config.toml
hidden_size = 128
num_key_value_heads = 1
intermediate_size = 320
norm = "rmsnorm"
norm_eps = 1e-05
init = "normal"
lr_mult_down = 3.0
lr_head = 0.00646
decay_shape = "linear"
max_seq_len = 128
Each number is 128 + 32 x the weight over the matrix's rms, rounded and kept within 0 to 255. Layers, rows and columns count from 0. Numbers have three digits each.

# layer 3 MLP down (transposed), 320x128, rms 0.246, rows 238-274, columns 0-127
136142148104129071091108156121126141175158147088092075162135118086116108211157102112121130144126056067067151085166122191146111112125157093117122108108109140114157155120084153165082137157140179112125108185128167109138101144085101083125125163134139171129154089131114089123153126089155185099160105113088099107158148132137117067082126071130116169121125164165152082141071116188092186111076
136083107129103092154085173139114149099134138122125098075116144087115108145121170083163122082153113145133159110117177143159083146107129144156131117102132192097095086171130100156128160165119104178172111124139120131108150051110121113153092058125068114166114055087135095190117143104139185126034247182156127111097147116150117057070041106087217122080178093173146202131072123067132144100178
093111177111159093135128160113141111090117114155104149154179150116179078137156123161105126140179113112085113163187139165154128113142100140152155113172124108132136120179115147110167127143104144141094156129198130144170145121123112125118115115116120135151134130100165110095181117110139165137152106114158093179123124121086168133141113143132154106130127094039134141122102126166111115147162
104169165159095143121128084140096134152158131146112146108092142099123138087097125102161141143105123124131162156113113195143128113148136109204149124119102127108101126147117128162160159153129158121161134122145131054132135044144125070121114137123138101173148167155112139128078143050096133142135065130126124134087144132126147109093099133144131109150166106109185170120146087147160139159081
143135072168141145130130112109211141102136152116159130057142169100078136100123159096161177096117104128027065187125082154160116096151096118079067180122222178205120146095159152135186116121132125087129148116134134130085152157100136124169125138204168132133126073147132175129121132122133100183121091149084153072083184095060086149148098093135088189133138080117155131128142099191098109126128
102177141112129162111102128092093172099145131148120116140127168144082151121140164120135165154117165098155146077122180160062118160132141103099139143105106135089139131071096144140123170096137135142111139152139117188134089085177138151121077118153206166134135153162131137126092173104107105084144084099069121166071079084166119142127157114115119130144130111083134106144116097117206137137126
051099084135136184170136094106114186097171124113176152142105164109085164085169106173098129102095105162146137139122132167157112139125174120135146111125135091160089154140113159103118114129154138160150143130164121169104174105118125091106101151061167100104094126188086157132122146131145173169092121160132184092131144094116084128109123107096101081134155114209145121111136132148127133111167
095135154166077169098122049138157140182114136135116162127112099143118119148156097162115150164140112135143114115132118097161096124120155112092106107116110116127151116154079127112173131076160145101091105114120235115138165143114099140161196138175120121123155136167068136108097140081111162132126095139093142131199139101116164120159153125099158121124130125202145143126165154106088107164124
130113134123118111159141173200132149183084145141153143129076102134109149135108178161122142112144186192105058125108101108057094155145149084133136113128142126132182174164031145112074140079097089092103147127144130161149075113170151128150084120108124173132107167125152051106078140056142119077130104099146130148212123121140139080147216090138154100173147190070097155102196137066057156180105
113140150104140101165124107150101118167119159131135132115122111182171154123156165083141174136123150103102159111131127167116149139140154183094096129162066143148146091132093141164168189140101087137186141176131175148103104136125156145143079131128107132148073140147105096126170157129143169063112156146132092074173124144103078143158153102106166093121129082155167122084175069195136138053105
146176136129120125145139119151164181181164134154162051088114152092090131151077128117130129136085110123153110156167130116109146085199159146145163133104110113090139117204153080088192156104146150084128123158132125158189144154067090159183132102166153138137053122159131152125119141145080125130173100134159099065115102091125133138123082105112107093150128143148104083108070074173099145111106
162140147139076149115138108104157113110140044139127120138103167109105122124138079116171108126143093100121120111074049187140085161167142190150168154182161132115156096124127141158129101179130106144211190171108128152166082099105136130169143068068122149121166139149096073131209129116181155138103143134147091136134173071135117145172087119178182101146127120092097125147122158191137096125151
117143069137164122153068098109077092094101131081126144106169135105156092124114087087147081136185159123075155121139158072157102153131090144152108073128179165140117160161141129088141058094194146164140082194126146161159177110149110136211070140164126156121122116142107169092134171127122139146124101142137145148088153138129169099144140121087134161133113092096076113127087085168119108110119
083074127176158127120103059131180102157066188136057148123119072095200147109155073105170175116138097124114121121132136135140134168179107139140117204143119162121092128127122133135148128071079127109154129107127128131159092150121083129120165132151123138145164146136111209146113181083131169120099050088109129118093191134094131100201135171116150104125059099102116131061155170141101174091089
131108095121146212136152163139113128207109094175105083166144112114152117172124116146166143146129168127144123084159052222109122081105156130125126155139141173146165143070075048128170184206066168047148160167113185114083096147172099105150088118096094086175088169128138092091149118117162101137056141135167147033130137144133106154117117128073141178082074119128104144050202124127191154100119
133209119114056169137121092100149149057074073142052115150131159102162137113167144082166190116146099113099144126130128129144134082071165145148159170097123135120087192146135151099119145183146187183070163103073158110150108081187131156152174132087190123197152161187079118169111091143095168112133125063150109172123127109108085042164123167169160095095161130126201144068088147140169147087122
146092152081101150102154120092116109128075100121142108092143137148112171148114113107077133145152088141146150159137163138121128139127112117127101118118133146119113183118130093122086092165124084143114150105077134096103121132143122137147063123151095112076139138129112122141111116133159148171133079157164147132141116115109145110108127144188132130147153172132135088193122088162158181112118
157160187103146159135118147104057179158127137168103157168145087116198151148070187124115145145148185142068122210143129125123112139088152104135093152150124082162144092132173149165193119132153098124104090138086123146177096131166047104116092169132112101176064211174152187145120166111115085113174098128131178161138120109105112149111116128129153155080083200109140135173187164154078162137150
170148065109127120136184138144126085072100067116123093087126173102036080166166082096181165121097132150137084139053101166105131179060148159130194117146114188117087084090167093109134183113104152112156073165169077134141144087168151148140087147109127103038129186114171155159127122144128130198130100116115138124076093170130165175129154100167097094168100105128124157164183069123081165145101
120147117043149106129104090125141171118176158147132137121143107117129124110099055051162121109159105190117087121117155163140133164067119056130117074099144084212153143117158232121143057170156153186147139145146131133078125115099146129130106126209119123118103131063096162125106100109202157122184149082208064154198093111144106180144143116139154103145132093182138110131182089147102161061181
094177135068165177117162157119157090159069132169140087140162136119113148123043114131178132132138141178103167130108152123158113077139128060157084105155167154135128150085114172115133155150120123147141145153139135141170113127192098131107151123144089093122159133149120111107128196147124140137175164133143130153086166091153128119128144182114087147162077165159048099099127079147152092095152
157161132161122055127110134122142102119109116098094100108102129151126099159139140172127157115132087119199161088073141132138161142092112127140144102187147138164104160137127141182172109172104141141144126103089067150100126101157097110156068148144145147170153161132108132109109184127176102186144172111104105179160164117140172141155119175120129127111114128148061127104115145098133100162125
135170128155187177156148099133110078194167208111111126169101117159172106191091142102139173141130121130113099063120136109126102140125112109161090085206080178113180211177129141090080105169098170156136156112162093112135135079061123130104112142097149110079163171170165091150139074167107061130178181097120169141187128180110092167122147140146146144155112160111123118115115084114138087139109
117089172098117116141135094103100113129097100094130094116082058142139149150130185131128127138143056183157136144140101107089059118098101141141167144095131089150123129140127109117090105134136142121127139100202165159126085128201192100162160065134098149171122182137187150138124067140166101105119155145107067158214120110093153130112133145176121123117162110129122107166101115078073141115089
150211151154117080133118156163112130147076102162116155098127097178163141106095125109146175186086129127221185142167165096152092137159181184155116133078128119104128084086101121093156186160135123160145153159081185102108152113141119119157221194144136087119056170091116106082126125218116179108132150119143124080129177072146098137147182105164080138089119125168109124153107131132143114119156
117104108073105129169117152149128136092075105152102117187117106085052153128100216146081135158099217096098138130118079138098109093084092206136105164186147144142139127116155142125134122131089118112056143170187129091090096148154170139155118131095148112105172079068085087169120126180170123110059104103137136082061152142139156147148192141132149137083178071130194078046164137164096136097143
098074110112098114177141095158113136140114108171126114094141160089097162130142170130127127105137138105127115166139117157167136130167138092210168121133147111143136086101144164170161136118158123177139121123068137110124120111219123128071112160129155129183128143156158147102154076076099146124091186169107096159159174123131117164142206170064142146060081098127166105179106167127103173105186
161150069043130128119183152132111147123118130184176110114095118095170142066151179181065124100123138110144118097143127138116125154143116102132084116151117171150162135147163152109100128115076153137087132092145111134169101202123151165121145179168141179160131210115121088090094113126165141107152102131115104106166153095198174053154108170140157093153182127146167103087152139181051091186142
145152114114176212076102115144157122114150134136127125141145144113148159171143127102067140106167165163135084135142107095150114107126123143091073108122106107130121144137120180094144119126105167145114108084115137115127152142160165162120173134128134113159130123117110151117091105103096076127117164182163073112106097142176124156160136092152126090132139046104126171055165134134169063126104
114153105190142119015097155147108137098113131147167165141138101153195153168131127149130160163136106046133144062148146102128113129149140107128083116117089081178122133174148105201149147108122054106156123127120078178103122158100108128070126136173124107149119140159212088100130135102144165097151094098122216105046092151121156092232118125153116141197125116101101130093113098134098131114119
123109160105117084073123136105100174107101143161112097108138141099131160138147124126137125169144121161105110102106100170093150076123156119151086127156122143171109153119121101124103115128145158102141149125100082110137163117118108158142159174135167138121135157113086106129139097120143117144119149140138156122103092094160078154108077139157149115130136135131074069142148129210180124168109
148162108169078084131125135085083119127122108155155157059126103172082170168166122051207115091130105140128158100101188099134137120081121094102148159106188093114077125177113135120128125212153145128164160125125138102095084126096103150164181109156127144116117163086088103122157125063093122185075111154147087112122066158077153082162098170102085051076096132157125124159176157170134126214133
156132109189144107094157130146110045157180136130113134100096143116061140119104146185150144173109090115121128085135090063085090204137170083125161112128084079160100107138175114049124196151108033183056162100196147124115117103135155116101159145108151101128122091118111149119155113114206119065108102067192187155092089090127099143124100079132075112111105129112152120090093129112133136126176
130146116162168132111136105104085148133210158189083175123126134103117157137089190118112117151137115086162146147164099125138086178108164175138133132160085112123106113111170129092190150170062103076101153142114141115144168110122093088100110166058135145120119156108085128090134132161152101107131150195178135158095154164105108094092163099150217148104219124174058131091166143129136157097137
107082101154097153097147113111158096149175111123131135202112132090120106116140118148126179143135140117114137110125157117111107110119123122095129115127127147129100139145103147164128104111140179167128114114145149168103129124129138149095143181159163144151132093089111156107138166132129166120134146144117192122129142129143114138094160111147072138148155202063089144113182162119161186085144
126134099165147125140133122150123155098115124098212146136132139095159149101142098175093118130118174128083128123078142149135119133108209131151137132141116098101183110110124148140066146126125141100139096104142132131141153144102137118074142169091085109128111119133127140165157221128150117113057127127159133154078139092115094139103088138130159180126106125172135163092131115130126048109140
080088143134098169126126104116153114053121178161095108064118120045092125119063145138096070156151152157100136152156172167134197158136102080098091120118148139105155126128126141114139125082104098152112105160146131134113108110151153159173111137139114140122126160112123101194147147141109130114122122122161122151114083167121111104205163133180085160117134138145153118101110167133169079183148
# layer 3 MLP gate, 320x128, rms 0.0982, rows 239-274, columns 0-127
166059112079128081127057089084078150098093104085120132121100061120146118140150109115123068121145099155096113146133175098126162161083175159124145167181188061145159086146151157168131155118088187104177095112062133106125168122119156123113141138112137160168148082136120113191136147107135255144094096102107161131130164166173156155080081078136129174120149085108127160064080182049125203150046
151138160103107135124143128158175137093136129139147158158141153136163121141129115096149144124106144127130137160167133137110138107179176136093111172136121103133129086162114156147142107136117116121186087151105178119133121163164099130125070099097139132128173153186108111126123110146085152190174115153112125166124099158122198123112108113125099122107095138107160079131136108102110068098132
131157114130107079162123119133122116180149114098109141139072118113156172111096127117128106149118127155082185109137131170109122072114119164087117142133115139092138116131100129127167138166090155109111142123134131160155128156105148117038116131107084140147106141120178104122134118092067186076099119102102104117151094203148094123165111118156158066109111100150082154139137100158147128083063
184084131149108100114062189165106145208138116159126140142101134116145143121140092112075152170116113087179222141229135163140087131152179081162139119176108145105079123159108099128102128166147092179186089174157138113117130122188156116136070162171096131120075118149072124125123111140027142018156159116078131193098087152146154139116199120141031087113091131112106124173165093094131145128134
139172189102073121170094113146096103075183108143141172127122132129077128143138089103149134147103105118091164160075131114061142092106136157120093111105134140120164090076081158122145117141078169114148183145114114129092107138137136139102175139149133134127145089131127115117063152102146084121100132126123156103111151105121099097122112141147116154138106114171169176163118122115143091089085
134115164121086165117120138138149094145134160124135100155160132108147108136100122074069145146171151171130182104127106118076151127128153106086157171125171107129154134161158103125163120132172160139130149147079124138096121080103111133113128088139170129174148092130134117151133154107127095133153141092094166188131103110159158112091112172146142126112156152066135122161075120063133117075122
188110152109071102141075130180116096147140117131149114098139088091114108146137112128132167171164096087070088133105141147095178143194128109140144099115134117095107131110123153113129134121159097127134109141163091132161122136088149140114123103163135164128118161167106122146114143140195175082180165111211147130149143050143085163128137112138158117131111081133159143178067145161066131105092
063125116180113162159149176118131202133114171100052127138131132085132101133112156073128202095113175086102135125125107172160189114134133104178111109125130125101113137116157114139088131196148184112094138165089152079143165097119152155118148151100160178040161112171120166154164055134156085122153103175106107141120138138035134183091145155079027143125116137186118160085129097182151236147170
162136153113089143136144105131084120155134167106182135117152118150107125150148088084161138154118087127107151163145108121089140098120096171134079138164082148107101075118105147160148078162096113090147181127116114141141151145136156104146177180114155103117125121052072130126145130095200196082132119123149184105175126120101156126127126124132143126104102151114121145141107112165133112109167
080201124120168122115181129167187099146083130123148152114165145085082134076158079130138138100118091132112135082075116149114161180109163156096143165178155137135133109116150122107135094207133117139145151124106137072177076103107110132141115114149127140136110094109035116135101077118167075105144140147149121126114134168148088135124143182118174172121056112136119152125127127146087142075145
108100158100138154140133169104070118116196095148183164107153170189156140140092159122136168106155115099146139136136179119153188075146080087140142141130100116109121187066127149119131138146087164145106156098099130119128147110089177158125129140177086173167130136163135167131164105129100183138140153133078161145135091137172173116115123076085118074172105181189135147114138118125142096137071
156169068154152104141108065178123118152137152102152098186137129121187129138109110073097136121151148131140101182127155127142143135094116118169129146100084090156104107128094157195141176104149149171066118134113138147086096181136092133108152109092167106129134137102146120112143096159096143137140060122107158134071094115090088146136139128139140107121127081090128158134161158087136100146158
127177121163120116120086139115089150128130156140104108096123108137075170097139170133113088129083176137081092133200152115128191138086060130175163153169083140069112066114106120121140180124144123178140099093124109112084153093143172132080084149174180074106140095085150118154157143144108046100140073193107042136103109106108127232110105094156129103079174133171166131169135167178193180163142
169092156078177149069153175105136086180125193184113151168148084107112071136155086108123158211150115139079159076150107148161125090100123082100187069117146154063182145097171138172165178131118084058104185091169164129125124141113094150107093104117182163164153099117120169146118112073205187142093110104131130101118134161014119129094165077047122173182145151128153112051095125125140162116136
157078076039169125106117095113163087106145067192109115119139195145117101125097150034095145117177124184120124092126109127077130135133062086136158239112115092144146148069124192099163075120139160098134114200140205112083112174179143176133076081135116166079096165141134136122208099184058081150098103122093085130098116121100138057131101120116109148131113100094156106123164186099115113157145
150152142101203127123150151086109051145146095106134148153097139112144110074156093120134172112149108139152149085121096118143089129157103140135104157113197136143141136118111158128109093125160147129129136132165123119102127121118130085120164144138126167127132127126113133120191116136131108139135116160129128108141169100140146158094192065128136120175116123131139159110133155116100119120099
127202135108161173149086145126085100098176079015125109073129163170086170168205091119104098100166172136158118139169163136146145166142095152112113149101216103134079090132074169113128145146173144209137140120111073132112114135195152100141138141126140169114131182091106122097124103188138149050120090146166151122139133086174110132118097154132081098081076127073143096079140139109116165094201
173146111126091141153191107131182203158148128140163137124126159097127121126137112144111143177031127049030103151147148102105124137103056124104131078062171081142115109187158124130135120149101101107097125109148144144158130140170158156097174132100094071115141081098125160127078133134124113107076125135114156155177122156080075067131185142134146088157119129184117151087098173112169140152149
156136198140124093090145161066153092157067126089071151143097145124098089159145125234134139122101128154175132211192128102134100121123134200149092175121102162078126156118077066173107131120184103141119112178113151103086118115109060143131139148119131035074143164151112118116163146119080092149133185131126046107045170152058166134130153114114052131169109150069148113107087153149175122114091
150127099118053101125120082146062140079158121070112108131114122146137120177139133139109134098104130113115144139122153144126118159128089206100120117086134118059089084160138132164160130085132144068105147108147088109090125129146148110123123147107126126146120127146144199123136122094131182186127049078112136090076082132130098131180121092097129161119198111136162158189133096102109145136119
107183103128195160165147119088118104113121166144122097151160122125140185104179118091141140096077115112111101150185153162156176129131203129145076153106132140161111115131152131078088159170118114115141145121134101139177123146087177159089093144124061114100103172145146178197155085115143152085094119122156148109105069129119121125091135075079123087155147144132139163119131138163129092152170
125077178181078172153119085108088153066161080121105124068123112075188117157088137115182156086156131035089122134088126191098225122149106161125139111138112169138074140109111122133119131167123160103114119155079158140139143150167117155154124142169106112155150157091140174123154101110161171112178113131132127140174140134157175074141092086178093091155123125144121146124181112107165075135128
116093118094139137147130129117119100120129103125127154142119128124165157146127122151077141096111182158116158080122111189097146067157123095154079115151114154123127113114111081140128158111152178104126155137155124092141063056145131143156165107163195133100135119160125147104186104102131167126113126090162146157060092136087106125109125110140141120105138166178182158146139171078174069150132
182105143048173194112075097165074094064120116130137093112106132180133124128073128098134143155146075199151128115108145082119159143131081144154137166151115071133079153133137219112141148166151150159108128102141074128108137121133095180149140111156176141167171132094111089224123169150093110167095176117090133146166171079090087126100140128130077108109100138100082093113139123115117180156136
124157132196109130144135146129100110144061078098169114150089090107101112123092139129090159074169126106106161135210153143118112139053136211141224180156140192119179145071123098135127144190111161125187236149113141197071199137133158163141082140124170180165163114108193162059104135117141163185132154139084115146175085110129194160173113084102107148142186176109160065108117117173162134078150
137149046129151138163149072138136076137163170142135144118120114102127146138153131119144129124131127107119112124087162124129159129114140074154100103071126105142137130123165141126181165127117144096140135148186134150149120201111158118141096120167151136091142113163142065116130198121137109066097173155085059104146106135157199120114115125166141176079166119091123107127156161140100161105174
061165115122133162174112099107117173109147088087150153099151215159125157152116144069176110157118172174096146073152150133140170170115085145153130123138143177197170136153129147149143096112050132146094068106117111117123142135147126134169106078100098142085160112154164192163135126064099145141185134143111106147147155146079139137127135120175121096094109183119097121108108108113078145131164
068132113139138178101126136106139141161164094083184116109125125082061122139132122081161138109100145130089109162131120125125082195115095121087090141131163099102157115171145186145152112158132137204139139133108068146061142117141116094133150111114076095123092061114142191136151120141097106140113131142107091098103157158125175130147132146136167122131143124112173145125121157080149123052121
130120139090111164090134248180180100074086072109116122134064090083157134124069110147174140103128139153075146135117104131158146144082125142106117193113126055134174178125163144094114155096153129119169172138122123097150164104085081083145091115117137107149167092114124148178179136085129084131176094117112102132158061191137113160139159067092143101146165061139128066103158136126090177131130
118136167130161093123153115132122161126152103109182150106152140163199099140115109149109070174134157171079125131125168086181144114124129087098127134155140177109126119169175143097076128146135162129160140122129135112157115118103150155111170115108157166146129166124124114129156136100164101094144136134097124126155108093115140101158129150124111090146107140079083074158106123100168118130116
162122080164114108121070188114102099148139129129115129159066094112142159162166093148128158065151131147151143076126127177110188088103117158123183220113141115150136079143160135188177161106143146123105152098132116139122127113095163125138126167110100075140130171084131153135081131115125101108141141184134100136093127077131156148139195029063124120127206135142104098135111192167124146176183
080144151159159201096103188092152147128141107107162108104185104183153151109055148094155121093098078168179182136155162084131134158104118115122159159108102164136148141142113192076197069127183178161137163175117121110189158093123156078200117123092090138153140149051164109121081166130105118120163101112097146119114113123142228137112162136123127118230112159135123092120124131087131139120179
184111037154131124134153127194107165107163112138087199076188069104129160154134062189109180175119106163088116061138112131167106147113167146156108072163104134068131164119114109105125151120105067077120144139165131148098138104115088147118127180155115093129101169142118206087106156088145134148178136132150106091137099140106138127084121086133232144159147160147105118090138135152137136057130
174145161157099130144137124088134115140118125158101096142156146155125099121143098090140136115153130147104101113134145146177151099129137144113131136135186112104114096109113125077183152149160085123142072108211113160134126132181142119143098126138096127097141098143168065133144147167150129129109088141140103106172117098134139165143131087090086125115109150121110108118147144118147142103171
140118159129101062151169169140103075128143140126120136133139144128094153207122183090148164133115117094101137153142133163137161122150109128118110045137136157157194097166166110101111156128074096086099122167068127096153143151193141149190125069125138105162125157156125105112119082126080178071098113109116074106140126160185148127175115136130164137169131116118127132090138105170159089196126
107095086149192157113117155069154132160099134161172144079095044074096142137114111115081132177089115130154140128132166093167104102151085105054172122126110156194165098131126171159069152136113185157089147144109090100135138161105171124177126143172080152118126132089130153121123115096153108146149165120115112144108166099131118122103138125183170124134097122105119179123184128136153134103113
# layer 3 MLP up, 320x128, rms 0.0957, rows 239-274, columns 0-127
118127183148144167135165147138069143043098124116088147099053100138096146099166118072110164176133087133134104116092119148068000157165149136128055136130148159179054084119098114134138136078162049139102130104151200184061145166126084137189129120056124111172175119129084123139063133134120082114131127159178110048128143135135157159117143163087114134066112132108132090176120129060115161113078
181136162126094150117126088149121118136145149084181191115130085113170110135085134167118184145153117130095131097118144134095147087138142139121085137200107115157149105104083142103143159093140121116170095195113137149104130144136107130100122148096123133132096137127154112169093096132146158137144152109131168130112092110109157137130105095106105142124120109118187062095097110155092113145158
149093168150106123076120106163126158129071123118093141189111170132158151107146123208169117073148096162150137097121199170106129067134133166168057127181190134108139156115123140072105085096140137132116142142120179131208134108111124196105134146134142139081157152178168122093141143152108141129136102105149175154140130165112094166160100130111088090130094149056135098147135108123060191108150
094091113135124130161098120160135146159148140095111100136114136103109133150131107088087099096125159120171167149133126160173109101113199121149114160188168124181152054108181161167217077139108138142170098021125164094194061141210109084187138134105130114166120153157095104070144120154099168116136137111112133119180192113116109131149120139120131111119073110131106110135093087078131144147147
116113114122187131116144129126073162154109138124088090125123159139143138106097153111096139113152169112135080081176103155117070149149107052144136123122105096144120187183141096138102152140145112147096094138111119142150142119148125084168093134112163142145088176187121111127166145163115132104159103127099088177141115123122125137085127131108135111114152116109150081107113126085131169165157
085161149143104171121097130117170184136103156125098101145167158112177171122125115125090094189112105167134164111103113114104094146136134138135160142128188148138113110158136137158105151129162130163222147147115171160133106101156108156062159114128142128114081157162155136146109128116118117156145148131148155139145157132136113125123085148140120073139171139116121123128083157097149140086159
129119084151128168122163156138159094154135145128087145187086119081130141113098112098098154151062100144141153120053128138128117127120102184085148123128118111136186140126148146129136095080155098079179170082123166170125100120145156118142148094080118061136136113079128095154115116109113138114127093047107163134170121152097125110056139144119106097104135150162093169104127118092117106111110
092232110130166151160139125109180196113102110152152086132126095115104129141100074097141120177146133139130102130061141101119147059048160155137150127204126147225127103152125102158106150162159140156092115146113117196117146146103117141084081187072068113163163120068152126127111129107086140139191109132134136134122152172174164115110089119120060100146111079121183164179157108110093200109105
136110064140188114180131134103139155124126173147117141145129113103173189129167142137108161098125158097145130143150173162113148181120158142090114122143152199077143128130143111118157148112201140131136040156159140114109109096141120146113128097122078137090087143155183140079111121133090114138148129121073126136110115107113092155115106147093115146119133078068216140092151137117083141089078
113115147096064114064049128124077154129157097111123155149093106170098138058124198167091097105143144077098113146142099152107065127076081111122177154129180111129121107098114100139080116147163085101136074075102128167099164180143146164130136161147177137094132161081097094131087108085133123165163194138137152119146121127146158121103111142153103098093081145133116148113149179112063147136131
167095099173139170131108101143143128055161122141104101181188110084100083116101112152156025080116113099148101138074098109134173126154114168065128100145134147140115083100120142144095172153182163098240117155180110148153080078145099154113138171150115072081123133135117094095088131179162097146168132198137105111102109061111161155095121136168117085113132074075157112147132115146151137148129
113125108129152120141139095116207091136107171113159132116135173143111091155084087188168130174192124097141190121127088120144109126138110087051102140119160134133109162151184147107164099171132150101111152141125104132130167107118174146117095120131100143134166158150103115107096111142111122187142148084181062184135141120164136130067104098179128151114091134123088149144115163179155169115183
098100184175150119125163072040158082106157127174065076068171170192050127168134184152123080140123179166131082125126124149117147090095111137123100164126106151086081135136106083127120110122092120122168083104093105111147075072164152091074195104191166097088123144136072096046179126186153144125098095131127055181086150139155094088120131122111094124077149148122173148118157120125152138141142
073148083139129081073108141155111207117172096123119093081113144091129127104060133186152165057055145092156122126124100094115159201186140130109035120133123123093135119076179116157198116059163110150147126159100025160109183065165104144109119118148126153091119180114117114062157119136081173161157120101104133183112090106129135106085215060129127177086134147142114123146108051141092150115123
082097112132164014182117118137072146141131237144118143139075095087087182120074103153079060165122119125137166126089154097092181165180126144159075107132101048139240125145162161146106139091145151085169076085099193110077131107105165079117099144120087155100150145111155091154136172109160173129114171189150094096108122125153173168020117080115126142161187139166075126109195121139114128114088
082162070131127116113122102105130125116095159164129095140101132122092136112101145099103170135151193120169149102145135147177118165169098081171146138169143144149134153102113120113118153129073116086138144115156098130130090131175140123164130139117068118168113160168160125126110117091146100081154105124132105111111102094145152121101116172106147127111156091148148116105106143108129129205139
099174074133180079119149100035085138104113157041034158092095185156103120151178127096163161126169097130113127121097072063108171135131179165163187062135045124070100087111132152098092135130114169157128091142131128159081169138136111127113102080169132177143108152088087089174151132118180118128137163157129081116146097141159145107105155157090135142150114094144124136158120206123156117162169
144093101092160191132117174143116099139178078097126106096142158103136131153100150137145162121153085124132163088121087127161126174126117162085121095167137188073101158157170160130063141108158136158144084175079114067152140122065102142169159135070169163108109135046143174161107077101155083128130082118137085241106096133108182185151166088203161080097119131119183130149121137151102138138178
166130107079142137076104149140102108087121180152144143140125163183094107171074092175141101125096132218124097137116148139138126185139110108154090079157147134129201083053067125037124095109122120076099099103120115091143095122160131169150154132178090153079131158064106145126177097133173156125132095107107169045183155098149170091102125108126140134096101133076147155174156122165107175115146
090070081121137108139104105123126063130089112082164139128159129132130078081107151101114150187117156143155186116181122118146145127157176095132121110122140147132114154065058125127072131150133095148142139115085135180123167129107148130058128093158138152167090064104129055159170109144133130109081141087145110140103100125074148062127088123096140118152121168101148131124108146120175111119188
147104149087096144121116158110110111129143110134143136113144090133142073113161185153132131106135120138146166122129092141136180164136145105178122117129197061115128129157181102142105165094173140113157138153139178165195129180126122089133131120180158139113120120124131153135111118137110181119073138115154150070131104132112163104122156101087164146090067119046130155089120185075132124068106
119104182164116199145127123129070084118118159143144173230134108113150197128100208097094091135079118106100131112165090147169116142157157075151135112175141149084140151140155148081118153112095058125180140170105135162110148183160131087142129121151161096056138147196203122098123092129101110076148168082134160133178133139115162122116102148195105131169105081138166148162176164126144094111070
074092165065176114145156137192165151138125135124138071106240118145045123137087150125118094148137111141145133096118156096168175145124147108138174166136104141177075131113095082093142096132128148079158134123153169140146124099130103149153154129127114110190085109124110106161089136152106106159076062115141200133172200090192129123175171123133136094152131105087170155134101148140160109111108
160129141130099076145179104114131129186171126106065147107099152113059160067136140101154111121134111085116115174087111170166205160108098154141093085125064121087163112111070089137141116042143121084070109120185088113187155110146165118129121132182171209117113087153179108073070151115188129091126116129125119101091159152122119154142119119113147144091176146155132169110097087110080112027102
115132138084147121148152103165102137110148119165070130094109171128108194121128186168135159170126157148147108137110060161105140094128117068082030122111104093171101078140169145148162101072121151136089049144104103087149090114127146107110117127159129124064098089140064076198112145143125091085114101124131129134089157158144111123099133173130148099123121041135134163108136092110112182162140
091111117100167186157187124161120153166143137114095123148136096132120110055162155126180158118111097115150098187198186105144209132093111101116102115125123116152078157119121133128093132149125171125184120118122103135173115104100149129146116098139111177099077158144137152119145171179153102147092151147131110112149129127125150196102132110114100122161141113097119141110084182158179107137150
110142124101121168191143079121120184130129121074167189090148187217107112168123067129181093165163129143160151132124172110104132132106098139133104164132100130187127099101097164156151116121171101138119049103173171159107167080110110143173054070059148142102176138174142155122095111149135132152141146164150065141162130121066150136130123146177060097142110101121109157178095107109098179108170
121129048119117116189110171190170128131152137131124133129133108143065143101198148199174132109120131147176150124096129078106081092088088126160125117152149120113113101110128091098110125150124106145105142055123130067174116078127085147109181138103179147128140161139158144165139138161143135082132029114156111187124095071123083137111133124096150137142104092202137130112128118098080130105159
119121124106163150094194127138151091116091101121166204193163126165152117152123188158179109122144133161171114132093152133175110101129138102118187104172140100131160105130168134128064157131145111083082072084111109156120155118095109215178206169085152157130150160157092108033172107073177104204096170119098166134066153068158141108117108044141158146141152099077146150122116123094167081141142
106115156165082130107133104171141145127110111116135093081118149107138088123141119120148131124133110127106108166119124119128131116119102123108070116149112090142108151164121100110113101154149134151123101142096112115154107133134164169175116149091127164100116131163106100096121071139113126125126124057180117128154111079133099164089155140119085112137079100129106101160155147124085175096103
122158119157139104194045169226147093065150116145126164178168142176104130145150107191187107100201133146198181165086200219159139106101167147199157161108138118159098100094133108175132157120151099116121138144107142101100152103174156131149106157132133157095158129113150091155096130079157112146120135165152127141194125078095143108127191163179116165088142090099152103141125144101121090112104
125035170105101088146154052134123106091112131128109167069118096168124114125137065142118122147158118135110093132170096133105146144132173092172081165111159101031083088129091141104105092142086112158074118089125129142163100059133095092114121127203139181073129137123154155115172114098143185163148110047126058044104131180132106106160094101083122105169168137127224154153105116173133098195143
102087181170116108109114089128134089095140157176134102138150140204182129159161195144172085115095090108164132179058102079090085101133106130179153188114107112162143114118137173156166106125091183143182100103113178144096176169138177154097096154078106163114149089146136126199145097163144056099130095114109124196134176132102137128106114157126143113141163148151127104091109080082144167163145
127092145101150147131129140127126156134130165118074090064150086132100150083140125161135084086166083089146141169132142109131112086127112136095157159127098117113080153109105137121117128135150111144100146117108128085125094103163103128065175157125111134101128153141130159104131112171107101170105108089091139104100143119141180146130120156169138111096106048134205109138131142144092163140115
139094047108114158154154157149091109096147140106089152095194124140142101170092124157151076120137157116169145142102140141152090117126115155171120069099138151159134142109103085140068118127117122115143176134138170148158190089125195213151076110129109175119070141160120083131112086101132150105129088100139162074101129121129116110152131127113132124138143135139186121104150132119145147100124
125065127100149168124080101148129116092143103153100118102093114120132168152072114171087109107189157116163107117172165157147157100131163093153098102093051137095067177124141128126110180100125108099112042154192116167146110116126133163154112131150185137136132120105167162120161105142157182164106127123125165165099077149161172075156114127156084108099087147143104086161114121152152131145079